{
  "d_model": 224,
  "n_head": 4,
  "norm": "layernorm",
  "qk_norm": false,
  "attn_scale": 0.125,
  "init_std_up": 0.025,
  "lr": 0.00166,
  "beta2": 0.98,
  "final_lr_fraction": 0.0,
  "doc_mask": true,
  "train_tokens": 227100000,
  "dataset": "wikipedia_en"
}
Each number is 128 + 32 x the weight over its row's rms, rounded and kept within 0 to 255. Layers, rows and columns count from 0. Numbers have three digits each. The size before them is the row's rms in percent of the matrix's.

# layer 3 attention value, 256x224, rms 0.0941, rows 0-243, columns 168-223
094:136109139165140145125146133070152142189106112161179110150152117116137130149120133180166093145108092081173158116111129107127134123144069166127154103174082184112137094134
105:128151119115142097139122123102058122117109120149156112148119122109130104119141123098154190121142145110125154106166146167159150174117164049195081079172198099132189129113
108:171074133114129167142117141119133179144105150156104112074140106175126147124110117158143157116179116118088106151130120154161143152114132098078116185174156143113175117176
083:139173107174112156194120126101130126069082119100088137125041133176122154107104089137062151130138082126107141131167119119137111160131166163139134145143157059130091140186
102:119101099077165159110071121125143116141154107167127077143179118060133146159128133137160094153079127099151142136163118164111103096137090162180129130150069179137101048123
123:134156123079149106116082103188059181165109129201130130057112100101127113132082113114090053138114161134100097121113150086120166133152116109110101097130154142129146211119
098:122071160173132158099141086129142156149117154138148116137154123120135132158099148161121120136111125191147064167133143156140112135138106219088123154138096159148135131107
081:132160136103125118097138135186135134167136096130171153144132145163133115118135140159150129187107111154159106190172168152096107161110127101143086165166096163103167107135
098:153108116151109139174120130120118156063140184114074113113114144136106139170120125115065205103177130200138110089126114170137129112116150137058172079086190096155099155131
099:099119124077165193113098094142124180149134129084129109126144049160135123099070143108108072149168115151069117171157142110142133152140117112137108193129101102152145078132
092:128180094076122199142121138105161133081172105090110107071147125113131135121143136111188105143157110195178189125110128116163112106115134139148172179108143150153109093119
104:129096167157122123126151110093121141135090156210156104161137174090136150167112103152140162116067097143152104120145137152125069111151169147117135118157159148178159152152
102:081163099145103110164174097079156073109105116107173092143086057100121105101127110125125100144101141105150121080170183149063144167152137141157061094186087128163152102094
079:069146127126130158111075136102150099092147146068119114129077116099122131165093143155157113135135067136147160131129121113113139078167124197154114075069093140140043127182
102:112154140131089147165151165168089096172106082160152140161123162152129132161119133116093138139150120122201190074129087112157154103117097095143107100128165109074147109130
126:103158129091109121123159112101086144118109157198123157123097156101135139103128106146116136114116147152112125071113134119128123142128196125110121174096217109121165196138
082:110146143147073123148157149150068110102088047094126108140091128102121086171147161099048159132154142142175091073135119186105132181117179097103095078108161123145132123117
100:148130155109122153069093071150132115142159142148122146131132091134131140092144139145088091132127159165112107162121132104148144162125161131095124148135141130129194150127
084:170120116154063136172150169147099166110125156072098084096090126149112139130117108103110183135126116167147071046140134135082149118138100108101140084145145116144070087152
083:126148140161123118114182107157133109221073124193186159192140116110150112087111156151126138147031166149128094129125174124130093167126116132131097143153130129124178122098
099:134097110120098154151133155115080143082135117090136105134137118075132142190155156161122166128073089156124092077098109191050112102136121144142095079093096179132063097124
089:146079191138115218143116144132137142147112053120122156152114068151142124090123161173072141134177104134122151174098127155169092168105143123109106150128148116113191131138
131:130094128107110103142116152142141108105140149125074114120083136124128138097145137114155135125096055137135144023109128158080130103131077179121137131113143130109101140120
101:133140116092107193095155126140106129143179119061155117098158140125133102096198162139180136132087201171129078231099149107113152185121162105142108105106102148125073145134
078:139086148059128201098108129148152139124173118115094112112136124122129157170124115149154153126139101180119079204128095176104112135151172136147121134119153165149090157223
102:090150136109097121157114136107119124055129111111079089125120137074130130149154133067087169148093116175144075057163156170073108137125165142159128095102135130174104131110
111:153066152130161139101112117171155167131129154105055160121134155144125113102067146147108170121193122133125168177089099139174132158121128138092168178114173112129132152134
083:145109102092141130165066138077123137113130077139150106150182113148125135132148163112193140095107132195121122186129157159166129155115089159218109085126149113141139099121
087:164101157110105184123149129128126121136110076172122139152172126077133102192120144115114111144168109063155165120074086128137140122131182122083103120151101120115179083108
100:142179098100101139113124146172119150178107112122134137104107147081127143096078140112153076127107148236161120125121147082140142087144066144128165115084112134117066141140
108:056087110073176100138067146091125089140148163083156103113186113092126142182173160123147127129061099142086145176126125112105093126123120169156095087102065148125089066132
089:118108145149143142109169097180143116178060097172138152165130141179137123127124116161160057161192152108138123145128121109155137119131137162075106195137064118107191138141
095:164103109073108207100097144130141164215139098083154113145123124120131132119076138180198112135163137167134133211127131120147138106141081126140151127127115162095108106176
092:136145106129149096128152107084122181162101125145142166199132146157125146152072102136062196108207122124150182119125127138160112148131148105120132118156158085105158148166
100:143161118056165154094085120133080183153114134069138135088162134128133138140099170159151107119110119153069150205096140123143112105119146110143123141098158146107116165083
076:160168141191172071128169135145103158103113128159134159095124133146131117078149151092114109106113197081134145095137142082219132166103144091109128139115181082142153165052
107:181072095147111071135134131195111119165123151196164137121164134124122149145105128112167200132139160105139085127138106123138093080118115072109150110174146113105147089094
082:117085127112116121116114143152157090055162167178131105081084097100173083104144105091160122119142123080120124082139071158125106069158114086120103169166155114165139126080
099:090155089114140109133110143153157077108112161189135116094143112122122122091092138140089133086072131131128128109121137151148097094132118119182132103149216115137135177071
102:173094137123101156138119130135156111145130093127090139121091145115122111090138123143177131125187107079145165098097096126115151066140115105121139171127108132082102113154
114:112131146171152063111158117192132153148107126170147158113128093148128100088139131105105112150143170054140116080157148093128163127106137059079101187174097113112163110096
107:099133136179118142123122136102174107093147075059121123177100134113124104130125157114120148139136164125195166144138135113137121134131129142119129102144078102131040098128
115:056150145118183189079098082125159120113127165101158128094105146132126116109139141172119088130122146102097177202159143080150140111133156099139103188139117154132133144136
080:100136155142129121126127133161150111136126097142118121148123131170105151094127134124105143165079110212154115132190187167067099176113129150129147167159131173110117125134
080:171100144141136101155166125146118140130098086158115145153150164177136132103114127110135231132140123138174131087124119148225128175097146078133144131118241081117195148080
079:152124136126145158129142102084117147106159130071127163090127058135155100126153135136131068111162135166035122232123122100183111155129167107121109136121139117184148111142
090:183099147205097084129126133167143150160101163188127161131125171130123145138096110150103178100110156104147066136121135140130080089132118108067190120150124122134138125118
098:159080181152106132145119142154109153166129071099108144157142109126135138133135154131080140142120130125083073185124131147106096215119133133111116132116095103109140126140
115:143112137112135145105121111149095199176082174124129144094123180158131152140068144156118127108101109145107128149119151118177131158120125150096141138102161113117155134101
097:138087148164116174123103110054128183152126132075131123111111102083120138180130130160127131121140115111101122195142098116114134126131129143057134134086054143129045076210
080:105133141125140125115108115227120101190087131245143153099125145152131107129118123140135060154146150054135160110109120089139126130135115123066110153123144109087158132107
099:147132138148141120142140156102127142079080115199129116123140177116118154164109111134148164101168153138155145116137126117213121093133122121114150126115185103160175136115
107:139171154093146119163126104068089133142101107177119112126137127077138142174174126113100089136112088094112147114157146151081101148130134114106123158116093132121154100128
096:167153129138110178186111123114131159096092114151071125089100135076127120102098139122040088141100141162139104079128156093143137136126177131133148133123149103150141181095
086:166153097114146158139126124105137158152120139132147112094120092153125130140108137151112102113075138231104048224122164141159115166138114203129134094098120142167070130155
074:082093146198148134082095107152130135195083119143178170189096129161132138111092104178166116107157153065098161162146143095120129101129084079124130105177136128090148144175
085:191110101177134121172115150135151138066129145057067127093072113202112150088118110124083107121157132164117111154130107148142107086142105162129166103125152099130072163144
112:171086103122115176162175117111145148110130064064109134157125109153122134137102123109145132136208143163159138117083120168160155139121156163113111164089116084137135072130
110:108145115213147074149163137159174097075137109104104158110092134182124116107156136127104139134128180047131153098137129105112142122108115147061124123116098097128128113082
098:106114112133150150138220118114156108084102104149145104140154203167128101096143137134184152116095184137176129081087177163174136163131152143130114167146162124140196135067
112:089162114145105156140107170153122101118142096128131123120137111146129136151137109134120135112068109137120118121120095096136132099118121132182121067097138140117062145160
076:066192131123117101120129104123147109111159138186131112142142144095121129168143098093086094144107145105156107113143116087065144109167145121113136148120073136123091100147
093:140127144134155179130127086124159108084148098121107160143121118143132127142152107108102100147178081102159116149129105147140082172123181205112144193080135088155138133132
094:064138133134132138106088105064100102153121097108184124161133110064133120214169133166136096128079054056096152191139132155040119139147160143149057120114079165098080092168
083:091108085112196190086100107102124129154168139165127115194101103123140163116116108146092119068057181106106150139128185094092171072186129110153140107163091079094147118140
075:059157130105151140122141135149104110099101156145079115186125169151150152112140114138100119105105157073135157173162196051130114107142150096139158125135083150090108137130
110:141142118198104083149136105088138138060101094129105140080136156147120127137163124096116169159137146164152102128099126185196056173097145158111127079130175107117134167088
101:173095101152083162169157118123150085113106134141151122086105163177131128110136115111150130143143156166144126144129085165117101191145125115139137147110177097148182150094
078:071153132139165112109128120174094132121094135124065123185149126138140146154113155142136084115102123082141132149149171027116080055137164099092159172113082127146116144164
098:156153132145134129206122122122122167137088135172167134150098082147113128165105133187119160122140071093145166093136145170119157104164122132077085102156119097151141130146
094:123135087154108157162137140175161127095101137144109157080089157095125145141117108118134098161206128134113175158128118112116046096145152128129139116092138094160159165122
104:174146172143106079128109116072121140077133168094147121091157128095098088116119135162129143155181126196128085102126063161160146139112143178141149127117136221134095125145
099:088144100173146139110123115119134103053116199150081149084129154144127120135166078126104141150164146175104143150133139153158067143145145157190132079140181155119140139103
094:143090140079165180142101172106129116177182125177132115131122107149147122116154134138106139136071099108131139147100179139181177168126112103182122108142154173082120129119
101:125135127144145091107125139116108139093147091176067126119136108123139153159166133110113126121112124172156098141121187086188124101105129145110173161166135112085115178114
093:130107104134203161135123120180124151166154096217067137130083110138154171143142097130073100133080132065098204158125195099124098108161129074118115109170145108121138142132
124:122114096109125083121114067124139123070168163141097106078114167111139139114117092124086094133159212139134147159163142065070092076165191138105166165123122096134156134157
119:122108103135192192128128103128143122168188137201079136144081093135149164118159100133088121116053144105108185168123216115151118107148111091131127101139106096081134161144
131:159131182140068086151134139128117126093089124082194109087168159131117075122117147133164142150204106168133067121147032160131114178111121158144132130107162187183125099115
109:123136141145166074115100148112108171142150089092129125165145100116115138153121171120092145111107121106128106084081156167157147130093103127063110071138093155117124139147
089:102144119166136108156160137131104142118087119123099159165147143160128137186137162151109124127140132081160155132145145082132102124150135148073111160105109129146165110122
090:156114130152097142143090140098142109097128166135153123101144128106127117098159128104107159155143103171096097141096100205210131191083121161167126086126140147103124156094
101:099088091114148179118089146124124144104170072158098102177117106113158145126147103085091088133102158106134140129141189113142162109122146124134138095153070106098121108113
106:176080100103172164143132129114145114151183143232081142094089091135156148084137076127086105147115133112117163154122166111163121136152149120179153132156151146078102142135
116:132088071108153191139132132127161109116208092174065119134076129143172162082126074068101135125085149084140175162157175140131122136141123107161135146135118078090114120105
082:151159161163060115118162087122125123116090201112179134080172153135113110106134162169177095117193130210105078165143055116115109132117128144152151186110108144128125161121
125:119119125169144138135134083125124119155140140097117136121104175123135122125142134112148130151081209146099150168140096112065116105125170133123133117115135070127152113147
108:118099085108111176145186133166157102133125109139141112165112133168150149098116072076130133108103139065154125110152141119080129130170117099135124160106129037146115110113
122:117156141126069102150130111151136117122054122081192120119150141133131093137094128121162123124196138110133101122154059132075117132147118125115117148107131087210162119121
116:124178179151094082135129106114105138135095163064190138101150141109111088117133182171148128134161126172104103142130044134129125129133126150131124119108134175187140126153
089:117167187148116097110125119113090162153085163094181124121167113108102116147130209188140138134145110158118042090109070112121142127104134172131112120103089183125126128165
111:052177081118111120134114127162113118113108128137143113205121136194121127165112171139143184106153139104162127152138142113066152121126114129055118132146094061166141125105
152:142140103126182166134112140118111155167191110186066158124092126138123171167161153146099133156066111097140193151096216117148100140097139121112113096160121125050125145119
119:125104098121180176116133127128126108125178105204061114151110101132158165118148073098081114129068149108131173139125212108162136124159128112149164127163105106047115133120
080:094109104111174159117132090114144122107182141145099099181103125098157150102147100104100094096060151096134171175150211115111158073137134092122153155158069091090124138136
097:103138153110137128148178137158096135202113129122162116196115113121122137159114174168154097093098136095117133122137139070053164064158114080088099166136087122152139128183
141:113162167137185080109116136120082192155117111141101154134122104113101151195154189183097132111139111134136147122094173139124107121105131144051109076157091178125135168157
095:097077175142182138097127114098102119126157176124092129150149133115144138080163140128087115124080158145120145164139170160160145137119142112170118077138116168073141124155
117:132135114139173140126139133121098171143179115179054148112091129134126172157166145139111137141076114112146158136088204127160120122106155134118121119164134146066098149128
097:098161143125162114083113129105084147127120166052161134200179079107108118088109164166093092111115135165086121101131101111115192120129108161145120101092092161127139102158
083:160157124161063125151174099110088115085071124080153122141164146126111112146131147126158143138167155142177066122148085104133133144130150150104147169097136071145118137105
134:098087103089144183106135148110145086094175125131125079171118116120157124053105067110112119112085155167121114146169123093146183126159107131216167166118108140110109092104
120:117143072149156136129123124150142136098144089178032153110083125132127159137163123091110161129112130110136176141122220139139046112113130130096130112154144077100121183087
118:112156149122072131125137149133122099115077156070190108117153152142120081139109127129183131136191126174120099135152051124103155127145139122136123158113171151190131094115
106:091107114102189196125144132131115131207145148188113136179092087145165159105148126144091075107027132073088187156127183091120161122152102085161126116135087103086131101146
141:136138110136177108117140128084097161117178136151035150141109118112110190141155140147090127130070146155136175158114230096168111110107165151098159127146115150072129192156
080:111152152161074115125190168165140125104062084109150100120159139154125103139147147097166125148152103130133095128127054082137099149099121127167155181097131112152141144098
124:117161106137178115101131140145104172143181084140051147137122103105114185178148148156120129142061110127125169123078230084167109106072144126096134111155122136075112166153
105:135116097123169140109139142116115127129187111163041140145088090085146158144159108119089109128064160108131148152129214080152147114140150117125131129153119127065108154132
085:187163141137113110125155098102114129101137181073162133118129116083109126111105113149151098115150153119131103068113074077111166104158126143102160179079112164142078114181
085:125085104087187149121091121101112099163164123123123139202120090120128149108099115145071118056098157126116146118134201127109196098151123096088118112128104106097119105150
109:156143192139148125154110093090096189228129140151164135125135088096113116146144160225124122116091103090110146113132113180141177111136098152118090124168079174123137146193
096:156106100111168132106112114125130131135214132184055127108072087110146176127143105138056105135084137094131179120128205102144131111142155107117128114171107140041121160145
094:115115135133168146107143127083099130158184098182060119138145112138148164126165125158088109112034134113138109149108201117163128124131149134156169121165102152062110142122
120:137103090123157187131152131092131111127194107178063121145097113115151162126164087108093126126074140103147170154149226157166136135117139116146131122166118111045119151120
096:149143108159063106152166122158138127131068110114162147123146126122102127169102124104161141142185115118152108097131073109097086132143121148094128147099135084194164131119
098:088144106130190129107099130182133171166152099191060138132092119113154182176120139128099127132079136073121185144094205045119102067114117099112129130141099100130130145125
118:152099131131137116130124207089108139118132071114139128173161107117131132127152111119085152150067100114153098061103121142200170213105104150173092063130130187134124133103
155:142171121148171092133110127134106197125171097151042159115081133123096174165153179134104155161098105107144183141091195127144067124081155133074131099162138142105124171125
117:099163142148061135162150147172157125130057107115173140110151152178137111154138110124184138137171113111141122131153073125087096151144114131136107148112148064196179110074
117:104128106147194143121115119140119152161156102168072134169087110146135182126158129146063160124060145084133186125119209133145106136131103089112108068161092095088150156133
095:164118122109109176148126108118134136184106139123204139177135101142102113113093127164135115096108117125124119065119118158103200108150080097124108132134133100153134120161
106:083156075165128137110112084172154140116125119181093139072073152157122127160134089132158182129157091128121186145128165166102066125109127109162107079176202111152142155080
105:154123088117119138130110115169168133099152091115126113106118159084132144044084118082107128154143101099129146153129108155097055143136108119148133141099123037150139127112
107:197119146103083088151162109102142147123156123091164119123167117105118117090085140116142107105125141119165058076118091084125168123129119156111148216086083137122094141158
102:110133094147129116120133136135113134083101134085128144201148109152122115149111124134103083102130160183130085071115147024104138069153150126100147181077101101133141128163
092:126106154152157063115121156161133157136133052128068156151145104128133157123154164109101156115109092098146089127114193131148074146090115112085126094124090123121129141128
104:112156099153138092168133128133122157104116107165065150104077135131132142189158095102125120144174152055154203119121170113087061099147144115073120107132165077164154144106
095:109159163161141123099107060111167159086117158146136134148120150127113155146170086175105129119124117094135194126105126167108069160191046141155118125117145106187129140170
061:142112100142136126138096140126127137104152083108104110124172123129135111223129062062143123095149124180106126116139107056132167120119153100145122152116122124135062158183
091:140130144108064214072122077129141172138095110146161125093123173140103139126079143187167141139149090130197083147108092121121157166165122160143118180114087172096120128121
094:166142108115159089158118158016066159154149100111124150160155048103131154108039141136136137098113175132155083091114114091149192074116106129110164181129129170100092140116
089:128073089116112183106155152176180127126136150152119110137131120151208083143118078086185121110152131144114096143108124110148165090141119110139096139164105111135125101091
105:153166117186147097174127077151207059139120148063075142100105146112150141116098149105127162151143132129094170184119136128152120090122139125144113140122099176141126126113
082:126135111139138094148200123100173083155139178118115148108085118111141111076184160142075073136109168117100153124127137129086087121128154110083132083164125106147184116147
107:054131135196138105115152168107103159138120186182129141170176136124127143082105153132168133118082111083174129132137116122116113126117099109149161114073134081152127174121
108:134127160154137136183090102128091189065112129160091145166128167150127141171156113150121114121129129071095125139108135084062110149168145141138133128106075126121058186115
073:114146149183153075106154069135159139053126137164103153120114147117123117075189134113101139125090125096123134116133121130055045143117106107104125065139169069157183160103
092:112143104141141106118125215100048141147148061144153135147172098105128100134137187100112082105124160147123063116160122126114180079096130107105152125116139113133146127111
108:128125133136142063191162144130076108139132197123180167146170157167123123111142155130077088113067164138116121148154140146079103130112152093184150092114138103136170112114
078:139151137161149095102095035097133096168122189128112182130101096113123141061203130165082134094064108120114190127127127184117040139183073105103136089162155115148173164130
099:087160159135120101114081091135078138056104200159118117134119142143110166124130080135131174131126111095087162141093120173139081143167101131203139100083143116143142181136
112:132157111119175113172153092216202092152111201153163145085059144154129102129150168155115137135103140174097178175109172159067075104165130115138124113114119125129106097127
083:165112120125173119162171119137125141177141135160147101104068121141130076129159110128105094113117071121134127123188119099077159125100115122120133148194150129087162078097
109:117116115103103190063156112156221094183116177124146109076097119122139117112154119119144105146137099156184112141111116129148139099122122143104110131169154109122163075129
106:158129094071162121108161118142134105199152155106194161043114104106130120097105172175111146138088120170164114121121134163167136116125106122156138125178134136124155051105
096:096136173176130108113137125196111147051131125180141118123161214158123109138130142143132126137128120103148134173140142143062039165158174131154125117069114087111147183123
067:147107166093064168113119166174110115034109104113148107081106197167101127163098099085160165159226087126137110151149121133112162149121156158152115148091131116114117100096
083:110136126198131076157182156095140123071177158109099124139145120131138122132168184099094068129127181097079162124130137078075109110115162114106142117085143111151134108130
066:104066145142177123115134106122109105167163163152123150179126094126188133133149085122167093081065116108101109079091160123118112134170076068113100077150151114149132156150
094:141129129123138121168102147121112098094158105092064131095123127082154158106124115118164150131161096129103120122101133138170108164135105164092148140112096155129079172131
082:077152121230156067171145186124105161048109106177117132188135136136128161115182136094103116122090150111104117131116136104081050156130147132105116070131177053140130182102
112:121123083147154134106158151099152082206144146103134133129136076141127108100132172130136097115124129156141157113156122096107186084102134106099128121157130157128137063133
087:129096133063109173105150153168185122147122084136135051099142088122170071143080095042155114111187127190132077172121103116159176104144109147094103180194105134142082123086
103:116094119110135119076148171151105117155107178161126152113145117184111145140203150138101092101073107150141079094144127142117130141128147136141136106175151119115160127135
113:053118109145122138102170208151141077150100092142124079124164120137125126134113164093148114128121138137167142120179135117165105114066161107097124078158178087130162116112
090:121090111091109188139135211121133108208142091086121144088178089110125126137073160141165133122168130153129083136127128110211200140110132149121145148133054217111088123156
075:126122133136123157120132041219203116138125213126113128052058166130141127105186108127153112148121120104066106182070137129151087146166113121113104112165106124122146128118
100:119102113214111143113175127158181154112148126128132108163145159156151096133139113087165092143157148090164065181132102075084111123113176166132128141162100082107148139084
092:063171107140172110084140153068140178158131112159147172180194080106112135101182193142092087079048203160117091112091128093093097081139083109072128135128140099150135143173
088:123143133185177055174124139114051159107162138151125154169158134129128138125145144123076094106068126094105142093146134101079110122127103085150147108067192071170146142158
108:135142105130154081170133141162149110102115118111133107128116181139135140141095112157086173114102211170107154190106151143161086097136152105177124106090114121111139179142
085:143111153133154132067087058087120111136186129118102132150169107090137155126164119149159127103115071142158107090123088104145160111185092145136153163100111157141084134188
077:119146161171127111134151084144165110059135112162158114120180163175126107108212141097087101133080157098107114164159134097044051150118154109117106099142178090149149140106
092:103191107103174082141144153121136188135151134182181158162158102100114150114112201177105127087071173154107133126057153154091099115151070093084132125086141121170116144163
084:175129123139137141162072156127174119086161040087185102092127082086134109126154181135166094132121136206126134128083139129084055148141130159084083134077140164141098117112
072:077117105115124196110100098185181167152123080152200097151163145123182060161140151123169160109133116137128107168116133124146125116157127072123085116140134087121134113128
083:066151144170145111087107140103151160104148111162089139183199123116122129143199133103115081102126159135106105120123132127099114146153124119061119154092121093158132168189
094:140143147127048196100156136197189122113076146133131131058084178144113116142096106143171138165195122117115123190096151138136129124125185149083105154171067176089138123113
067:174114144123130103232140199138085160111132096140125139102101173147108140141087146118121106154141149114103101109129160145083138138087159146122124102122103116107109128095
070:191097113119120142158124159133134143204113113105107126086132105158156102137104123106159161134116135155097121183124132123187122123089194111126105132197152183109120134078
104:072122113174161113102136057137139086108158171121144171139104146128173126141223111142116082100086123101103156098158137151096058150170117087141112064105171083147166105174
091:160096139085069200082109087183193120159114095094136122046143166155123125128126077106174160153144105144154136165120114146216157159126121153144113140151070157124124105123
108:154121162105096130123072082112151095102095134141078125091057090106127134140167099108147113136207083118083153114116118094050120134125110124074108154100124110120074107127
077:139120185131128126170123101164104135058112145162134154121090186171091119132140136209128141125141111112090115101121166150026083144134134120121112082123122126116139153106
098:147132151159147072142159105085102128130157197132162169139139144146123132089181139139087078124043114108112108078147116151068106158131084112150140099119156106144175112120
092:166131109131123166220083162146093153115102033118124123121137140152128150168058130145162174127144143135121159125156147113155163145106152131130103139123090145108072130072
087:082119134165124100110164126152096131047141203154143160163113170164108125131197146115075062121116147116124149111170126113031115130136143131131137099084142074125130110138
086:117117166106163128074109099130144124189119151196154140150154094115106099115150163154111107086082122179156145082158137136059113134170087107096141145122122122164117134174
105:095118114113146168076140119110174106139153072122117083119125103108151119142152100076158115140171065137208091099128104098145122094102108160084126137165177116124116093102
086:069070114163167156101159080160158123095114159149133161144105144157192098153203095145169109077083115102089137087116149157135059142203098087146056092140134101130162137126
080:178127129151129117190081121121073100110120199126096112162061128151131140051122131139086132147166110118053132185168147121043096177129178146113160105117069134126089150120
117:110124130150132104058149082047141174132178196126116134157142112092129154098161110133122098113110097080175108086098081147163146129132054135139158146138153129152133118184
097:140145139072091179097112130092156154147122058106094103125148117093129143133064089155175187149182148123147102150098101131212175126144109158135128198148079200107108130142
098:137142132154131101144196150082065213128127068156120144190174138155115136173073100145112152115068171091206123100178112126144146091126175104167117118172171127115132131064
088:116152170122127094181081167098070145066139083139113095134138125137081149124077150109093195162172085119124169149156107119117106123092094165126153146112134136129102146137
110:174151069143119123167080186129068157127127123084107143151125109107136163141075144144129155125134195143120132150127154124186160112133203144146132139104093152094088142065
085:166128148080092187100129107154165098154092118101155146050108151131093127073115126182157172150167134153140104144119160197130125124131130158097123119160085190100170101115
113:108138170115151137121093103089091123099136061145120113131121123082125129143135101095153152127164077101102141092137131143145123135127054108078126120124161139137110146158
093:178128081113124093217181204124115127141120053095138138110135124140149120184098157083099128140122186185108130125143140127154169108085173111136128139121131125110123096091
104:118082132169106140134169170164153119156097109149087101146133125157138097134105148130150120143166106134152176176178124080141119151091209134110109083145098096114126153136
094:161096165093091125167108100072051139173130117106121156143148130126129158108054147158195157125110065100157129077150108195212190139132079102198151136092096180115106104134
106:189084147172123115108196161112131113114118108099166116166104088124126105110117141140170104104142113137205156122100103184164158118133109087157130081199195112115156118196
090:160113146107133110116089114161102154186150152145141162126156154075129134161147146096149175133117156150063110110173121102128103187130125088129133139091130155119088105167
117:079181106121144143136162110119163159152037037059132114134138155142127089127106134158147121135102132150151092145189154110095135118131169083107096174137070122115111089060
109:127169123115069080173185133103078130097177026123149142089145097067123126170159120120097096114121123092123078080112141120063145133104195071091078147111098108117104104086
113:128154111086083142154116138108125172163195188154155143100137087128132139150091117134134133137144105166098085189095127078102138127127131151136112114092092164182119153123
113:114148138192186110089085116141166105095102080116140137142107145107122096095153112121068096132101160153145136148165142174149125138156153163112153096161146088152131141111
109:125115116107137077130096138124039117183141239150148118081137132097123127163101144122147163112148142138071141129142109082111203139118150127096150103104158150117119137112
115:118128141127120052097103150106110082130142094164177139161167137067124103169126090114105093132140127025114108127109106118127131109141159135123127114124131132130139097160
116:121121145106174132065117117150108120218146222101106114122098208119130143126062149123189116116104097150124157150148128114185147147156121166129175097133167174109158145101
100:066158135094140158124085128142141136107193148144102131128171080129123138143193130138063137093096130145081115135169125124141090158115136118128104159062105140122113143108
103:076130163073124120140121112116106160130152114227146103075133087125133128126148122121178161155124154085085095140133157124094136092144158064134098162128143149160165121129
105:115147132128163085139075110132124105140074116162170150148134100118124092091152122146030157111094120107095115104145136131057143110109153170068065166140129102113081128075
112:077147084092170128141117116112161106078146185123106116084115125116120127132131132144178093103170160093131157155120124103140184020130143163137128125115116136127155144089
086:188129145174136068152186132158081134146093050168217119109136125092133107091141115122168154169105156081115056155157154123095133130136163110137056146189154148175185076102
096:113121089141169098125082134157133138121109188131114136096128157178129154126139123113095187160138128087092127186185122125113107147101130070101172173066070109140146088147
107:092105131128133130062114126092136123099151170102062147173096146087132136127126116131090064113132099119174178114084140141160146114131174138168173099135177090143175201137
101:172122138141080106175189147093087142080152119062082111085128184158123132165093134145232082096176113129180171125128136157149164130126107110109205126110119104101136123099
103:097122150134158138150147128123133103108132124096139104130119161090124109151141149128127077120127154096156210125121141135129141125142155174094142116193160128118065143083
108:145097124115187134153110114175155104095095149127091078112098118147120153075084172121214159133124129198123157116133142142131158058123093144092135137182188137144161140058
101:140173076145099170157168123208082213153146097157137117047108131165131119111121104143194147154111094158154061133129149103097152119132150102137093116109104120126105110079
109:136061172175174172135102137151147130120069124108091108156074108181133138079135151166137145143109146183162150105169161194149089159145095111146125113170144116140126159134
091:159079155123102140140098096066108087137130060113121125160115168066118107201178091135098122095133088103127142070146133149130073166148148141092101157101085121123092116218
107:118119138116118044135149141134071070102114105203164123138133085119124139103157118127128132111129075042126102070104110138095102077114144120135110116135145146107205138128
085:068158087042125127072143107094169097110105197112115117119100138133137126112098138127131087137133104139152166159088138102149148051129137176144151166154101166141159129111
092:196121166159137097158125115174107139129109031157157131168134166123130118121154150094117184153099108138082089149181154138093078226104131082099085122185150123137129104093
092:203107165131094179210147142130083151174145170177107145086119162190134120199120126128136129124150189126146141155104122143150105135145086107128156113080140116109072172186
098:108083119178135115146150119081153133098097106098150139126138116114118116157135133108125164149126182177081116134140119148107164163134125103077142153115070141126083091217
090:086165146182146079114157115098128117170126117129175151164152122051129150103113110110140163129077160160082088140166159112081120202136140130115121088161108147202150134087
104:171067125165118162159153148137140107063115147080141108115137096206128129094121138110178109128176123107163138112075100142101176058111081093092150137143140112094075097190
103:141113148153173161124119120178125132115078080106098102149081102192138127065143152169147106139086077120179150106175132162150109149115128108147120100208165116105137134085
104:137138123082148066119061111131102108155142122215121133114134176101127105128135140096130176129121161123078129120109159131092155104130172209088102178155193135157148155051
100:167054140174100134155129146134132172148153137116075109102071132168127140129069142119205178133169169193122109119141133142124143124127096069144154099070124102143161086157
103:134154120208169139096150126119126159128140066162166160170175102139130096142178110116026168129089180148099121143126148131101103173128172112126064113163111108172113126148
108:153165103119069077175172134147067149184141173197166115049144124106128132132057116144208158141119176173129058155127155105133118129136096115167156087092107164138129137134
115:076176150161156110183140155157141166145102052150150115148152126151133118104081153123181169129125202152130139119169150118125111083122131107161078128156105133119131119071
120:200094143079120129058064096122140120190118238115088100132096148092127142116094129128167094126139059126083129127130123107164159119137149141185161163106152157129120116137
088:139090136105132121103132124176152138103175186133110133137114139103124123137073133108132059116224095089125185123057107136137162102117178127142157170116146092151150113160
114:138145162135113132083093129139077176160147105143120104134085128078134137113111110141142089136135092075135141095137128115176160177141165127216131110081142110112179089111
081:137092170148109171126067083096161170134140176117127137174093151141136114142124107116070135149149121122122182161145165144140121176154158121089144171114156100175114122190
078:069121052110094133130120125089116102050154197112109119082149103156116145108158128113199113098139134115133133064100115105101174064090136104114186123106129106099129139162
087:141094104095104172224117116129119140111166094146114104112132126196132114150155140083130158152123161167154121175095154111083111131133109121083147104138152119137080173141
097:163146139053124111112068153117078141110210173119109110113180111050126148155148142095123106100146108139057107098129091128131158177096181143135144148036158148076124128104
111:165139093088071115183196139102065155145122119128185098074157122139131125162093132120201120150132100097114081146140119087103142082116129073150102180102070168111125012127
111:117100133171147169161108119106163095065101062066144139167154115150134096150196119131035082150109116134152136115128117168093106180111142124078121140137132097094074149165
109:140113115136136102082138143164148123146143082146131150213125136125126131107102162112094165094129102131141151143103104126122159136105093163121083079166158129109148126076
118:039182127101147093067109127145141118145145154148166131172104131052130122113104121093119103124107106092144135131146160102149146143143198146165103104156164126161205146084
099:168133159195132119113142128122154089077105043047122100150112201137130126117132143128161081138146075111203170128139159174165113158129167149160179085185143105123164098086
101:185133150125102134135107138150186139143196174173101145112108123108121122138078139105153106106210162141120152125078095113164148099125116164145159145111162103170124145123
080:091147105165114080128153173106084090108107124149170172148142101116125120172164095120093131118140141114119084094115096116125179118125141109112125095105116123101136167149
095:088155120116080139076181112139060123173088097119117132154127155159135142149124107131119143144107077075164105144140127101141087150141148062173115110140069171142161054160
085:091152108086110129103162134050105099146119165106174122077170122101136135162154117119173091139114129136116069172173123082166131119123106073131170161071074168116129093193
113:179078172140130133159124129166074126148131148131140114123138087152132125135140144128143110133134136116142161109138102141111152174118086093118112114140194144069056149199